{
  "n_head": 4,
  "activation": "swiglu",
  "norm": "rmsnorm",
  "qk_norm": true,
  "bias": "qkv",
  "tie_embeddings": false,
  "lr_mult_up": 0.636,
  "warmup_steps": 465,
  "batch_tokens": 32768,
  "doc_mask": true
}
Each number is 128 + 32 x the weight over its row's rms, rounded and kept within 0 to 255. Layers, rows and columns count from 0. Numbers have three digits each. The size before them is the row's rms in percent of the matrix's.

# layer 12 attention query, 256x256, rms 0.13, rows 0-54, columns 128-255
068:103105137128111149100119109118170112097107108108170152098145176085100174128101176131081165120158132143141111098123151113149128087121092104110113083133159163115181150160105123161132073147087051154125141112169079184043114161117108144118137073115202134102188139181178154123103109173137145115168139164159084150114112098061111119115156144106171169144170153119126150132072184066154120065135
067:064125109154173140137112050128093148154116115158133135144183129197127105173113175135116180119142130079093128140170091114093048149165074158137122149145108099088154102107169116133108151159085145126183114118101165153108153082146149122104160151159220098125125082106099126162085103118214173144098139136128161113126115147152141149150116156155154115101124094177116194199143129128082145149130
100:109109107113187134125154149094083107113151149138114141106113180119127072104124173158072126113157147201073080126139080130110114095191126190178154112103117156150081187070053126126125130138081105171149128120107169184089070109121149093096109089191135140201090161108130116118159103136155076091206129132117077113114141110136165106128104118188180158109152113089137185195147092193140158134175
106:136096176134135095119135130133145114106159185066187123091096120147122108066099076141144090116139136192116149078193144082138113131047146151179149092103066065150106142046145098166153142112173068126126079120096120095095135115061137130104111144124127165084154158135126174090115125157099122128088086141143135098135094165140138018183110076119071121122113082088139123201170134132130145112140
128:157122111146095129101110176069155143102135132162178103084149117142122146158139093145131123125114091059144145142169129076105141119045138113160140165121161097141117064145127073163128173127147155120167171114110192096164137128102046119179099147132120141085095125143159095110074139118083117140076112074123124077097091146154114106111103172128122063131131141134152100069149121108110111130126
155:142135097161087122114141134163177122114055150158116120089095112155112178125105069098110126139162082033200199184089168137098155190126134058106146170168146143105123083216110128123104135153127139121115129173163083096118162051110091136112147160118148127133139096173131116141091081144141202163099130123085121090125115162111123132116128187052125111127127132141134110093099142095122080088092
202:117135160098134135212118149161124102142084110144099139155124193095084120164160171095093133042113136181124095106118102106116147107163126119156128129055139141116125100167161147087119075091145140143121077122196088160122115122161225161133106127126151099105187115108099124142109094131130066128098155144173132153185156058137155133124131063117108151127218155135136180149115099133160156165130
131:127147121119091092074099101060099113178091164138166121107138128141131154121113119125163151211149112084110150188098143150121111123111119051154116147143117067183135128130128122152088151135097142138151168146084174126122078124087071102135107140133072134132130167148194119129079118089109165115158087105098104104119082189135124150165040128118125109122085156115152131120176131144132078072163
101:123158134159169134118093113129200156103070149101091088133195100132128098134176136147168149155094113138113179148126178185132117141157116188082144185157129135112165159096064133123135119102151106119159117145113130147149136177205114154140179098146127115111090093130107101156156111125141146108170121098108111116088188146094115168143152125127205178102102101185109143143125124130094144124180
094:111153139151132162124181120131105107130091088130140135119168113118146102142165095087149100130077084128152064138100144160121151149145137102094142132122157101128087237109160154098072083141096095141097120089119089095073110116125095166081200122107105168129187133116135207135128189138130106115117115112124155149091139137115069176111065107122164169070120138226146171190107119141118092108155
109:111170141187106077146138023155169095148120131103124091118146082140101170157094167134117128151131135091061147195098204143137121135073120205144130085129087163126173113133078181151135130097166101098133082109140114047148176180086137088180126104133140104062130171163078125105137133079145194111158078156174116108068162139159117104171111110069155176147110122049123167154085113105120127168172
109:151140139069153180128091154146168124168096161103154135165161107190100198173075103077099157084127113047068124148166100148088149144112072057113147128125201164121140089083147183158173134111097154106126129155131159082123113086162130188165061130113092111113116128123181179140156130152116110148161127107137108066100066133077136159105053136106064149127117137105138110086168105084122141131112
105:109119151182158140091141135094199117131145129120143144154125114124175158173181150147148159146102192012169079068119068143136121083192123113076146135073137102066093132138098115130111096143080102140112085118113144172136161120172158187136129141125101190145139112089189127144122138132102129095163129097125202128120142082093158118084128195133124095143173160148170215145119157137138141116127
089:087143164126106139135128123117169118101111108156149137145131104152193088131110113141143154127132123122176132093098098080081210158106126192135138190137198128082146179135140188120085144076115114122147095138137108072115140078144130149078109175046083115117121163121126161205153091043152188151143100118146193062085126167110134161127095123118070151168102136065101134129150137077059142120145
109:117136154086133159132121118112174145142071138125075107128179152101108091177146138120140142139106092162101140097081183131107142174104165197110145206169138150147135100117089114136191153105141092162158134112098090124123112098133137120120139059172070194101081122171081116131127043105169120131160093143126195106135223141143080189146143063071185195148078157140151096131124110088089153116138
116:181161127070191123129108155088127118078143126094152169153067130198128131133120104092176167151188176137030135168150112165128119192103156070117185156171150129181149113153096099149197114131048162147103119126133093180123096119125131155132145112189129186126091102086153098133155088143147095151131142125150185095164114118113115098178094202152154134115060153193121142136146120149175142095074
095:143124131172137078115161103129090113106110143136148121118153126123115134146170130100091123148066139124108099151139097159191053135109138093151128135073106178108112121127117057124098077135041131113157143130122166122156146178131141129116149108180128183151136149144066117117152174176115103133109117114091096222172032106160156157112187140146182113107149103181159173159091174134208106175132
106:149120135092116156138081140115098108152087135099113117096183164117116129157079209142111119114165084149148209145059099103120179153121132146105098149178113090134121116139140177104171165131151152108106118157135101098148160122120114156158110113185099122082149110076200134156132031074065177150192095158143111129145149103123122148144079096123075196184140136091066113129101093112079175078161
110:118183143142112120122095123115087147122210136103110102139143165133085096141158156091146116129138117134119114140108103161178117160119219110192133089167131101152137150099141146166126102152159163141162127129144126065173101190083132086113139116169143119063164163127126105183110132087120146095120078104127122120151078112184103093112151138156152100184174189192116108108110091132242110084134
107:132121150208115095108126077121068137139107135150140085093093187098093115114096136135156097155110039114166125113123173200170102150096140177109062131137096124073107170147031092117101142129153114139158195127159153135170096117148150115134093074139099078099198190129026133166141105116154211169184111082104079142090128139127121167121170128123154118101129125045153126176164194128127140177148
104:090094124112107159141133128130079085096170083092139146150126115101147165062140116075182159120164146139089121140105057121126119082126093096133165173083089148116089116126179193105124100132091180147099140133140155137189112099103112138134160129094127107155136121114175125125104135098076088084089076145086080146120071121066127115110072135213151076166166106125137137058147078099111121147093
100:183097087081111126130133110113168188099129096120149144116089139148116156093119022145125111117183124143153130126135122109100187071125201087111095168163128199164142103169116104127157139154139158111106126212116121166107142115103138177135090117132157047157166100125131098086146091102140118117122126117186238147151155091129108091146186099101086127170077108099131080116182147141104173146079
104:077157186089124121141123112127125152107112087143168148096173175133139071123070187102190128149157090170214152138087120128104141200120208171128145126143114136086093146196146133112141126155148127156152094213118105077145165132115164176061159144141179122114081107117101116157142070082096145199147135138146160133171131106169064143142147163099101180131112165186148122111075168125161132072129
117:160116152143126126079107184202091141125063144125166064143157091066123158142128099141133130133058137109089127120134114109130167134123165113131162120117161133183163162175150140131122166069061101172127117137134129161088097140137126135132073154065124158109087176110161162145151107150138123160105177093137177093141096165064098150118116086132052134128139133205157111159108111161141141110121
114:160167127080165130061074133106116100115143095096137115133113153152124105103126119127136178159090152158076110134137077105174113108133178092129203198153122110178162167094084107145153130092021121147116172086091149165170149150136137138116133119153157175089056148135158144109185114135157021126125166082130151095164138079109140104162183156152119123179119110181110128166140145196114093102128
110:119123081183090128118144130152136142171230140109156140145151150151141097146157104079159114088102081105171117146128121113152151114136119124107129156125079131073114114119173169136104156175117086130147150088114144101170084139125119148134125079065116115080134197143128133135084148131179180160119123092163169117186147098174104112109082133129120080168217165175131145135198133173134157167161
097:084136190145126113132129080138174158065162085087146108101096142157179128088133102166118102131117114110214098120096149071120164114133146181081087172132089153131153120120069154102138136124178082162140111136124137130134152118132120122112112072153133037108094110112135115131143134062101168126139104143111179108122154106099128100124165174073139147166150085109086163159112118112077133146087
117:141159119142137133095119115141154134158177164143088133152132130075097146071132077117091124119131150062168130110135034044152185122145127126164088073176165174087131083088170170137082126073149096134170122158147101093154147118111135111163040134060151152088114109165111136122143126150140134125105106119160114094099091131127117085081082182145049097165134160073123064077177131091144146167131
100:132099194199131131111068080150111137127137089128190111114071162093153109071150144103136129139128118141150159119117127166185129044146199092107040215123096156104140108202115062108102145131131085165127129181130143150135157158129114121132135089138155109133142118095135067105110092139173090145177102126102117141168158119133121132182212088159114110203138177068095162114136144122161106180110
095:112055119108077092163166111100139121098159128105191178081104160131131178112131114081134117131165146170131066171136127145148036079137099083142123050072094112132068053154160111161103136201108170077099098155130124155103081088086137200108129150105110114171110145175103123139147115089089137100171118114184114128126107115132142103107080193157152088110140149090118209106136125158159140146055
098:111151139157169081110054147107122112152188150120080169131149166151108114086100173125192136125103103168152143106154105129146093171115095148161129067119088070134111138088122115150144146165183124171117111089121134147165105133130159050065147141091146112039050114081215104114106107126095142150130116081111055126105103145092115123169070187160125120121197148121066164090129082102171175121126
101:136129095173127132114107132142117129144119154142117141132177117095165140141133108121132171109084097049083124120119164117103154152064090155139146157118173195056123185094105167108102140075089087101176155130151131085172195162158129127109111113102056163113085208171167155198117182146164182187093111149109092119076091175107132156101114089081083169114129094090153104168130154056093144141181
100:130132144137112185091120159098156116102132081141130110147104103145180099144155167149149141125149097133136153064150121062126210144134150125099123215163132175126184164066115107156122160066113151164145110123123111168084086125178118094081120192097160183152144147126101139121169111068181086137137120180129149079099134130107145103139073084175104102154161181083127117125108141131133142101144
088:130179161189125188125113095195203117079124067133108090143100120124130103134102115160109165140143166113146132113123158136099177136118128236074116158147175154126120168139078127087112120103108091121143108109134146090084142147116119102088089116074140147145124091094112115145130124104149224169160184159155190117121134137146124180156182098082093143206134112102101121168124159104062124180154
109:150165160177116134109139111102125176034114140104143081117141068119139091128120097139116158121074141134162144173104180125133073097156095121075151206133097139146179088113073119086096081141038090136115171125146143105162126106135145126162136045122086067132127125131128134135128141125165203085121126124104113156124125116085146152143209148132182135144152043116148118135120171127101149187134
109:091127127111134165107167125128041055206132125138132119147111116112151117144119159075134114130148060139085128143159064118186152110072136118106173143094106135094125191138155179163070178143127147095103131084067163137156117109178113148132160125159157111080092117122163155133126151073128082187168073053115096108101117120094110099121080088161108104160139066136062140103099155134094150154143
102:118109142192147062145153125149052137065198093090169162082082170103154133132128105173074092111136156150122074085142091127154129071143086105131113092136135124084131163134147158089101064131145050050144110075105127104117174159084100144164101113110129072160128090089095122100172157105106143144141148147131102182110127154138109140129223159126185137153146095073105118173140184065123147187119
101:119173097132152106132204098121112139150183166100142193133134100175129077125102157175136103106142118115170138088121164105137099100190102158073092157100136088104159141134154132103075108072078094159082122106119096106077073089113117080090100131068116120119188134142172129103114133136099255103136153106103126115088122122130114147107052165119149128135178105110118110106103085149105130080097
112:143140075176113087086159118087115152115126164074157160113091105112181135146152113132155183149141127118121114096171123169154101140132182116117152082125110125149133188037144093068112089102084083118174124144045109129021088165110129089077143098124111146138132182169196112168166117143126212098126128139128132130127082168168135108104091131166144074184131143146152106132128173170154125088164
109:132130115176144092109119070122180155141163145134160143108131104158154113118156131124141141139131150129196145109113167123113033119147136153112120163150068107083156054118144088099171112127098110119153104155096161126107107109130181104106097094120094080105134096108155069134119064120130172073174087138099125169132111092145180145150158134122142120175179123112120188117144107137140167087097
099:133136075133167173123122072101138124160108137059084059099104116155152106105121087161154167132088160106171110131095131109100092130140160177085103169196077062161100126079105115075143102132134098134192112083116118114142108159132111092090120045084119136087118175131122133116164116144070201128185122065116170110146137099163187100120131144134134092194143088122180112171143126148106151086112
109:107165197102147122088152133142184148088136126115140170134122106161137101151113183152080112157158162146139144128117092072149123118130162169132146132119133163065123132091102065150144126117119133146147098125079139142133174175182181131123069169165135174120190084127030078143185136088111063096158137161140165220132110092132155137071218191133160129123131125139133084120071214183124059114145
115:152107094075114141120167141122127109196149150102095143133146116134163130072127113108155110115188096153118127098120089159109130126131131062105122166207073111106117131092185126168113150159135140109140104118062106142118060098117108168127105126145122101115124113169154121098108135126147108101198102097166162082111204078154102145153055084150130135162085150110103155072172073174107131082111
104:172102058133164137123053141139100160135129166095157128157162144119117188119095125111131142076102135113058107132193148138128106123116125099118067101132138101110126075018148154107119111112124109070187173116172145131186193106105124135105147088105087109106042192151153145093052135161134134113115089150089073108142074163087113089145098073109131160157158127156098135158180089096122160110120
120:164116141074126075156142165099175173161125163115126146111151138155160189117155059117118107103148112181107173117132141142094163175145089061138208120103135126155152158133179107125157178151095109078157094169139083120096163134139144152134082148092114131165110141159131117085121079169170141147115127123192152133182170097087104143097042122087097180124082136184092122137184140143156129083098
112:125075159139088118104108156127143090148131098126112182126110135071114113118161153167142070159161089179154168126124109138125154103127196128121156100140113166137170083165137108181143158121178174134078100130090144143121067177131089131124137171154213089154119109127117102122187097057064072119139135161101136135133137125153115110104104090161126116142148168072076102087110128180156168157140
097:109128121131028100106160133120170161144099122114070109116141165124100131097188082141084137122090100174125108115184164103133166130121101137106147116071146064158102133102141079135069163098130068117148178117160137110135197095140184131127125141104128124130133136124127155136162104164189117128099103108121058133158136102083189119057097136104187155097173090165078146105178126155114105111192
094:072112179183192099149135123151118098128147096107119151174129156123122148104134175115132125107108134114139106109082160172166147144190122115197129109120115146149161093185173216112111070132166130127081110111159141161160132104153128130150130159141131090122103092075181127111108201140139140062130123154098100130105115152075118097163121145085150087091172140103138145140156052083114156152119
097:129125135138137122104125192173164134168115102121085100187145134089102138114169112151192132130111094156059122115129140134139177191085142176144153120142149152111114178137171112143132182100156142118127134117139147138141137186168156115123139153075155140074069171075139125170120189184223104160092159105172150149151159162105101130093118097140076116114138168159114076137159112146149170134186
115:152124145086123125153070094090122154155113119128158152148071165176152166112086114149137153136178107130122118135104116176162115137127134147118122143122083099140090059161095098104198180146175143046129130139074121125085129135066146160127099089192116022104131098110146124112113089076129105140133144152144173155162175106133146096133139078134095125144072109107131152151139159137131133147114
112:145137098180081055100144143112148121162093135120132167176144091212137154145147103127100167103124181069149156099120097115171098114076161113163117122123103106131167082136128116108149123158143124123060147161115146166209142153126162155191137129182114171111118150122180081144194141159123115159086141190047067160120128117137158113122175132149109114092165110109158097125156071116175102134143
101:120108096142142106126122146087090132135085177139100131111177174149133116149113136154109124094083098135129173144132176161124090211125069075118147163056104106149148144155104154097219144166096087113149154132133183119119129128152116099128135128141034095171136172106125190101114155145059160141112083098073018145109164100060165190168107156126133155115164073128136180154089102108120152117121
111:146140127057090163124178125097155108187122144154197149113140091099112077110145125072126127118154140134175165208186092083157120144137195091154142104121124145150106112153151134128139143169135205099039100179138087094053107081109116150158184154168190111110179092140176175093166143133106076103111111098142098157142121129192087119129097189148094124067072144184135132084065094180147085124087
120:096135124058104122145179151130127165161154139133132096088117149210145145134106099057109071101184121164113130180111146095137121142081154117128134072117121063106142072117203115126135156194177143086142121095150117106189094129121160111080125167109130155107129135099073151139114124133095134161153094081094126134131106098146154088112061090135156134066090134144095150174160087157174117113116
098:112158154119115109079174146142130127123146109114154089122179055108142133166127141163119102100136145133149093159117124101182141104137089091108124125130121061130151091118151169091156069109131077098058116082104154116118117165131137161182138124136119050144139087083172145123143132211071123077140115110114152133098129074139157131057134173109187151102135104154146131100167063149064109151108
# layer 12 attention key, 256x256, rms 0.131, rows 0-53, columns 128-255
092:166068122089089115064101078178095114095129090101135127061068061132144126133140135126148118153108155143074120162165131191113114155068146107170158138130112148132161137180110085161097152134063160086124108133131118071100112147078168073123136168167090170129111060118143116104091133118126138122101128111109092089201136137136176103141168120147216103170149122183163123155107128117099150129104
110:137140155124148120103116094191165144185125191080154103043145100105181144085121117191153093156148157177103129115149126163091119125067120086150121114145114113140122133129093184152112151114103168133105121131161160110125119067086147137134064118075128118130132127095074114126154143127103086103123094138108084049125191205080212154136119113144137088122070136118101092105165151132135140135060
094:082077127069140147115129116087140072111105096156128151113149113148128121194126084119113168134131156100189173121124121129086154147076138123176129175143132079149166173095124183094155144213087117143063112069177146151151153109111141121117131146124146154092128114160177157123121208113149158108179121128115149155094069146163142192131125155114095178084083136153105136098130189116093141104052
104:168167110116125152120142082122160143141114168123142081096127192137174127142120139171149122134118135160129096162121168141111121130091160102135109163156076144129156082188141118136078148102162152133140111140126139104122098106100124194138150093127123123088174086113065155183093103140122121059132100130137095087175165171099080164157145136153123114136125141145087156155122129180085104116089
131:136104165183123135129158155147106123139177137122130170148085100131153156131111144106121070143191103116084133123109094125179087112160111095106107134111083141137156144151117099097185126126048134121102167148149135147175116159140115120114081170173123091153109203152140085095165158135153116134166138114115152236100102131126141140102109117109067109128197073145194093102135126114167134158186
093:141120151127150141143148150069074094151150098122093159150081116098135163133141117143071142145160143141136155103123110115163183167077107113123105142116149091124127202085126119107159103152095085133156161150126102136116145139120112087064128139123163097126077163130171082062140119110183096118162096157105181208123085104198157130115181078093078181105109119129157108098133172129198172137161
091:089097079150134170052140062136157130117102144070178089087158109145175169077084119157144118047181092045080115111137115146071120104101122114124118189188057102185149125137131139204148170135106140135133119127109153102135107067113134169123115125096116132151139087143132139083098116115075120149150102079128127068081131166145151135156088146123123060092104130104099117138154153122085115096075
141:149111117132091138104139182144085124141183106154111155164089103125130155144130142089060078167142113139111125105109092091167135107117103100141111114099135171085128148122115114100199097156062101099132184187112127148173126188149131114157081154166112102112083171158161051139156128104178120114150123124094149191126094132161142165150097100109103143109188131103178090113159153114190115149220
116:134075090100151075034096132089130163156092084072079165100210080148105119082219112102117159181183108113103139170193098064117102097124128112091149162119130177168153095125136115171130140158090131105129152139075126087188124132116085139165077147150141136097126103160161119106127123102089090099180174139072160098181091115106141185111094125205085148131118155116145184109148138158106128124148
119:109115129124105127066109076164150120101124110106129090083162062147138115068131147161152129132157104140094151127153110157103097112144117096150106118141064096125100127083106137208129151117102170171141101104093178140121092118124160130180112101192113181180128128125102153086189216118104144106150078132125121145099126139118164084115046136148134069073082150138121182095145151180152109058156
106:116072122149126096103091119123143156138165125082136211135184065151147144092145132101147120188122162158153093147178092160136143140063178129124118107103172145144105113090132107117056099190163117118188095167140185112165108131094072167109129150096146117187154123171183117161160103093088185131113157144084196152188074133109144144099141160109132175097157106126114138127143106166147108123084
101:117135076103183086130110124161123139172150109102175090141108106141157142081109113135161125061133173128052126112115090146102130129103095105081069161173085116182159131094139140105152086122101162058107158143108120114134166123102149086108125138072151109121073126130146116111131126143146075130130118192126170095124169050163106126148108087140053152143075104118161105158126133162139117121130
112:097148045159124118162133092084079088202163095072118201146127108125135091159208131146101140156132084114071138108109194119120131128130104165075101133120175094122131144121142093133169145180118087107102154141092107109126126135106156142123097131153147172161099099118185116093151177103132152107119151138140112116073099133114156176098150119118136168176187096165175139139186118078122144160181
119:096121123124165146165152117170153147151124167089175104090165136091131127079058113160156065165159170147110136076114110091083067059162102096090102154143083172153136109133108173177146153112110098128118093103078186114173117073139120162139077124142102055152137102126092102069115120105110117104146087148089149114134196162141104094138066119141150063100095113074149125103149123207087106080063
107:159059128055104148085046128102093155110083064081123136106158087151143107084173093143114119184197120157127108155100112136062154075126152110108137205147091191108170076150078125153101170097103106133117053108108168164165154113146070152194141158181125163096097127162126140133111081111102169084162139166102142127138118172132099158153060131168114109150079134097094129121112133168133137112148
095:168134084118168124092112125088171168142113042120139118147087164119079121136213110075143121145065168193096119101134156146146203157095143121136165155128168104151162157139156151065154112108087167150111102188136080135128160133138100107115131175108112153109079108114199099197115063111152120097158123151150079143147110081104095159123179109134165136140094151133142107158134161086125149147153
112:068123124149108138112159159082126114139122066152023153183155199131068136157158122113125178124078127113132120109133169130183177158120103187152133106103175095087137175138178160092115069110061095133154182142158049114146142187147116104108154121103133176144055180115156159157123181171139145148100139095171116114151044111121099141086146138137112168123214134150119166150153134069124128172150
111:133136063105169154138142137161105091077111134098189144129123156125181111098107145158162139150196181123136123099138070113082137107156173103100067194113095120168115110110062141104129132153142151130151114151092198094140180129132085198156135118106121084133133121127100092070160128108167096066132128162103136165104184154153183189177121114184104100136044093071119040145125123166078124125124
101:127102185186160158148131177159136148168074125151171117136132195140090109153134126083114161127061144152157156147151149139167149161149102168159137100107104148112122132103096123144090104134172111200142115104138131091130133134156125157096111108137111115154201131132129142143180099112164180152129133101113122179172113193145128061143104129130119140093191098122151135147122132097209158208131
129:090128151150132120074118113093080149123174171111078214154177109156118141108243094134102152149092066115179128129172069110152104121116096163112069109115158139083165148147197121115114150120163107130109156104157125105182138101130081103114093147138124104111161158169174133096140165098094125132110167126108161169126064137071168131073132148157181144084158121088147129103173088105154109142149
106:080137126104114113186098186145129113078109136150211111126147147096158105131083172074118090090111129051118163127151150112123125164146078046148124117084134116158087118172074145100129136201143098114097171128108164091129147112109157151132111074159106083135145121123137119091117102125147159127136101180129132113135167127133112102120127099123134180108087117064204138120113157147073159095076
106:176086168105174194105141165109097105092133111164140078179122168096142187160052102161104107132129110135148115128073132132114170112141153150107190160154148111138148069176123108135155160112159138128114088143142139134128159139158126124127108133125102100122164118080137140157088062098135068134143105178140092123122190170100155160179180143082111114123052145111152095121108144106113163120066
114:157154105033102189131126150113090157080127098130045186168156103097076184124091108121068165137105191150148125132146075087144132139129118163098164124162117112154097076095108128152113088119080167121146056130124131132139113160148091098141131137114096209180030116122145126131119180112203122092158148081133150171117143152125198152125099161128147126132098123154159125089122124091142122100125
108:134123084147147140116115072112128143144130081075122078112115109148156149127166106097159179127094122116118146123155153122105077116137137091170129108174102119179113113169124113118153086146035199114177126146130121146122131099113167147151112100132116142148110102149083119101126137130171109123135095126087162134089083087157125099123200051121073068123116066112131147133113120089116147129180
100:151111124120139112119140170128119144093069079162105125167150134107110095234185131088165132169076136113154168115107161126118194168122088158090160145167147149154136143140165187129130061106067125137157174151109066083112149124127132098110132180135114125111076110079160157191128102130156093132138174133144108103137122111127057154122198075076080230141096136122144111136126086090107171141143
112:121139119186108174158127053181068181132159183185144093130061129119158074166112128133121095103104125122130132129086164180134120176128096108133172120112080085126143108110131143140178164095148120149061118071089170112113111083109187116135129123125102122119162149082100145125092187075152138133101161091089156162131167181064134080159058137108122156092188086168150126166132129089176131137092
097:149123165172143120136137086175114149106084168095154150097142141123175136105066132147117042173134114083155149142102119151111124098120126090111115206171085128175118082131106120169161136145155175130073109113138178081207144096118115173147089134100123068181215102128106159091118083147128104111138143166147133114210154165105174162171130139129102155148110107112147084101105142194106104083081
104:107150131153121113167126133107179140124139203147180147136164171150127106121095091130144091103145128130093113074039111140147122156140111155105124064190075105153139088164141082143158101145183123108125150062170124110066123121095130131076085125072136068094114189119070114115071099091118131130108134090101157136139129144175152096112199116108111134110107132101111126185109063131085122124109
114:133109115158119148074088144120079128102125120094111159164177157092095123152127112112099144133120067110148148102170137101142153111096157145099159129120194168049117117154170126144184099132143082125115164157105100123144183131136096120065141114169137055071134118132223105162102090093147144118180218114094172192157126091061092193129208147115117176112100126151173133102111107092082144133121
106:182166101105115157184156141094082132127198120193107170177088133121084147163112173075126151097038185134147122124123128128167159181135137145105135098108238134108134148080130130085130109155187053114162151139161111135178152146140151101116146075142120157115127131118162113142126123081156129137102138199131137145122132119105180096083151156120167167142188153132148112099168161100130109153135
106:153176113163094102166116153124122172161155093153098200163117144109084089198194135065100152144053165131165148147125125076168138184144133148155112069085172145097118127140133112095115083118174105115123168131151100113117126138081109121096162105099120114096121136147132144142129127101146141108116140088110151135145102080130182139092176144154118176198165107136173124119133124109170137158184
102:070196137140162121130152083147159117166146210106136148122166108142191118103211083150174110111158140086115137102137094180114105117127088129061055169125098105141141163140120153134159142099103138117065135128121159085151094114148138172123092102107158075146072198132112136060112157175130145088136125160137143146150151111143099122109089102121100132114129091125114180127127106184081146081108
123:084152165141114122118141114145166165106167168074142107090068150087168096090087101145143072159158106115055109088118161121059095108148146113150129130165071076175099126165115074214169149083099151182093079057099139088081085121104080127109077146152154090094150092127081093115073101109140109095081115061132131119130199134146072125148136133095138114129110091136143143155122143129102102114091
108:120056127200158109115166135170147088108079166080180107092131126080112132058060188166160092178183118131104126136122148185103072115089155103151153119131087103188164131124129167125151156107124178154125100159146182124130137101128143172100140164109125085178197108114046133144118131117079135132109078127136171089134124174165123120178148128125125095158121113168112123141104126170098162099014
108:167102114119135085108124096114119155113105159096099118082178119168078104115131106137202149158113118071169149151147144136130099124190107104174148162092119116136127095165174161144175108175105158069106189181079127135223157121116129128123141148115119149156196113127108149092126100134102101183139187134097139117183057136106138173104119101153054145133099101125141128134175126169072161125066
105:074146087073132112123088153146086135095165125210118132134173120117132103153175166161170104135072091093157155096143095100111144105141084135078062093132132170120097136071166199191109125184163098102155124112040144099117101106140111134129073138106080124157094162134137136119184138082184149115139130134080158147142131082072088142100113109095110180071110111102183117099135095152103193119126
109:107117148186110115165079090121154110118164138173144123109168193123146147118051116203189124145119127150158148096125147163142127187171134134111154141127099119092125145163115187104138143146151135185132105131189139122116150092142149170143115121147108034121150164076115136107113125126075120179096095153158103141163132147131147102123201158095128094119093120130074115109143153175086132142107
104:150173181161075091157116050164106200114200148082136136063122104158136130119116161177136096106072097111139161184131137126132020126138097100143131136106105125085086142094094126160151128128129094129111081080140130147137123098064175160142176115113080149124192112126114151121167161139087109148190129111127166152100134121129150114097083178129145168113126125182127165151160180156175109142129
092:119169121180097077113156124133113121156169131111117101146134182111114130123214156147111138186065089140136131128126211167154140127102128172164069090113157134074104144159139125183117049075116103176148124179152109077078115140098104103108121155162108190134127127099152108148141101124150148126053128102154119112129103113117070057111155154200142149203166100125127166132125166089144142161114
102:165139102153109153139130125118071155140168109053108188138127127137119101121155099125098120165141087130124099098097147107132100143129130134101122140086186127101179111142150110086148111145124055048114193166102121097194165128108111122097164131103128149080094092151169122147092087178105101095181147165124151119180070110122110150125140148159134192207129107134128119170132160124118058161082
103:195121129170160139120197088156135145152128158090137174090090104176117141138162108130121141158167062162068089158130152170168096189037111109088146179096110076142167075127155127115182144131132162112173128120113104155136073135124135114141116173110090200119129136159140147124151143151103111082094138118140164138113106148079120121110143142128171125115119105188115085167131059123115116121100
093:104084123152131090167103174105144098132156099146112105176121167040085098147155106140090109164138078107147060100154159082098115092161130200095156097145147100145109136197161092119059143132138089086128124151136135089083186150109050126102136181087145110093132105139090129149063134159118103133088115094180094063157112135170117137112136125100102125178134128140140166121126179097103116164119
101:163136115069090172148128171151111143131147103171130088162109145150164123100102142189117147129163111160156092104081126115113176087116168090145124114079104140101098050112133173162134191101143124128111109107102141134122108095187114097161105107123101163121100130100143106181149117112191084084150120110090128099112218150074161118122066166136128104118133112120154076125180172131112183060094
100:135203133097155172146185141173160084174126143095171089160125080129197100140127120129143146091122164075138144156181120154095173134103088084133125143133125068145165090119116145054181156044170135131122185144131152113116122128113150137121135058075116056099056163063117170099101120182144131123133166180114090121138207077110153121158114143134143093161126142119118077140103124140076117115143
108:159170078067158185132142109115161163120196107195050136163097123141181131090115133132139161094119224140108127129098111154101167123126143118126158126118115058132115070134114085120130160097091150097129093164135117120123101161145133111139135135105104209134113125109110115211049089144130064143147138137147097097155190101163157154150125112119074115126086117163156134158155140136084177126130
105:112115133158118125118116135106093140111155150176132080160108228095146131156135189103092100160125110132151125125145161060118156124181172156132132132158139204121081121146097098211060127156169107204134088107124110119102126146126092163128113106185160112111136081144152112141118058108203122118079121107116152082124221195101079125175114144137148171099174158062131125114139156091125136160110
099:116141212156138123158117128131152150148126183165100165138190180116116033169183123161101132112167145105170157119146127151125176118194100113100046110139112130120102127155131085108075117091154112118102208171104138125134104151071132105116113114135117060122163133126124175160071059140094113169117137095149103110120165063132076158148124111179136189082107161126124172115121085127100180146144
111:099073137190105131191052198139141139149092128118202144067192148110149149153046150122110090104157130091168164144087128086112119095175105057212102146113110158152110137154107176091160152108160072087136169091185151121101170089116202128139127123097160094107126175120135164081131118101116189125112107137106154140102142166126175125158107111118159147142181150098170104157156147149141154139134
106:101076161176134163103093145133193151124150152197135062133148126084141129129202102105146148125176139125125131142085123127146145108175142087169119095121091124168130152155115168138091189053120123114094155100149152113089070151111114115133094124096129132108149169114069186147059164120107138122170084069064115105085195140113129094132058083133115112101163114119119178116110083134129204108127
108:145165125084137118079134120107132124119135097175124169155084140105158150147123090126058094162117137190135120097065085153128221108141112152071125157129189119091148118095129150118090126100180126179107142138161127121134147122135062127130129158106142088135138088136209109162134046133149123132134153163107142114127143112095161114144192177118150159144099152079114062119168111102092123116139
107:119140147207134149146115116124121162146118142122206145111126238150164119103116073132120115105195133156124139115106132129133141110108125130114087206151132126145132156177125090138134131123111111123064146086171063081127155099139165113120145122109163071071111162096124100120070108146100121076046112106142129100159168157098106126106164118117109153094115107125074079152100106075103090161125
102:116160066180151093182170143145106120148159164164142108099073144113176146122117150131168128094088140115136158149164110121071089103066085091154086169068101145085169177128095163131147151137072147142175155154115104107137182112138175136145140103106103141117172109152096094045169140188133125155086081165144118071132137097211112113153119139162139116142163140073134120120133181170130068104141
104:187137118048118159142159121144142148098083130140126067111124116122058171138115156105152109085134106213084127114111131118151184131159149107097099126132107131123093130023096103183117118141155119129159128099130105142092143159160127118110175115153107226169135156115174107146167155096152104099129107150082159174128149124157166077137141127143107118076054153113113123135102139131125063147154
106:124180131120143165143135111107194127122163135207120095131081132105137167095083088138100124067142179169118096118098103100150157102104130111125084078063152028108108087136091107073138167112183164138143132107157142178127097153173118055153124097092120161090128173112064118111068120188106158113061105145123105178130176132130144130134085158088207089106184171120141133118165151124134134147154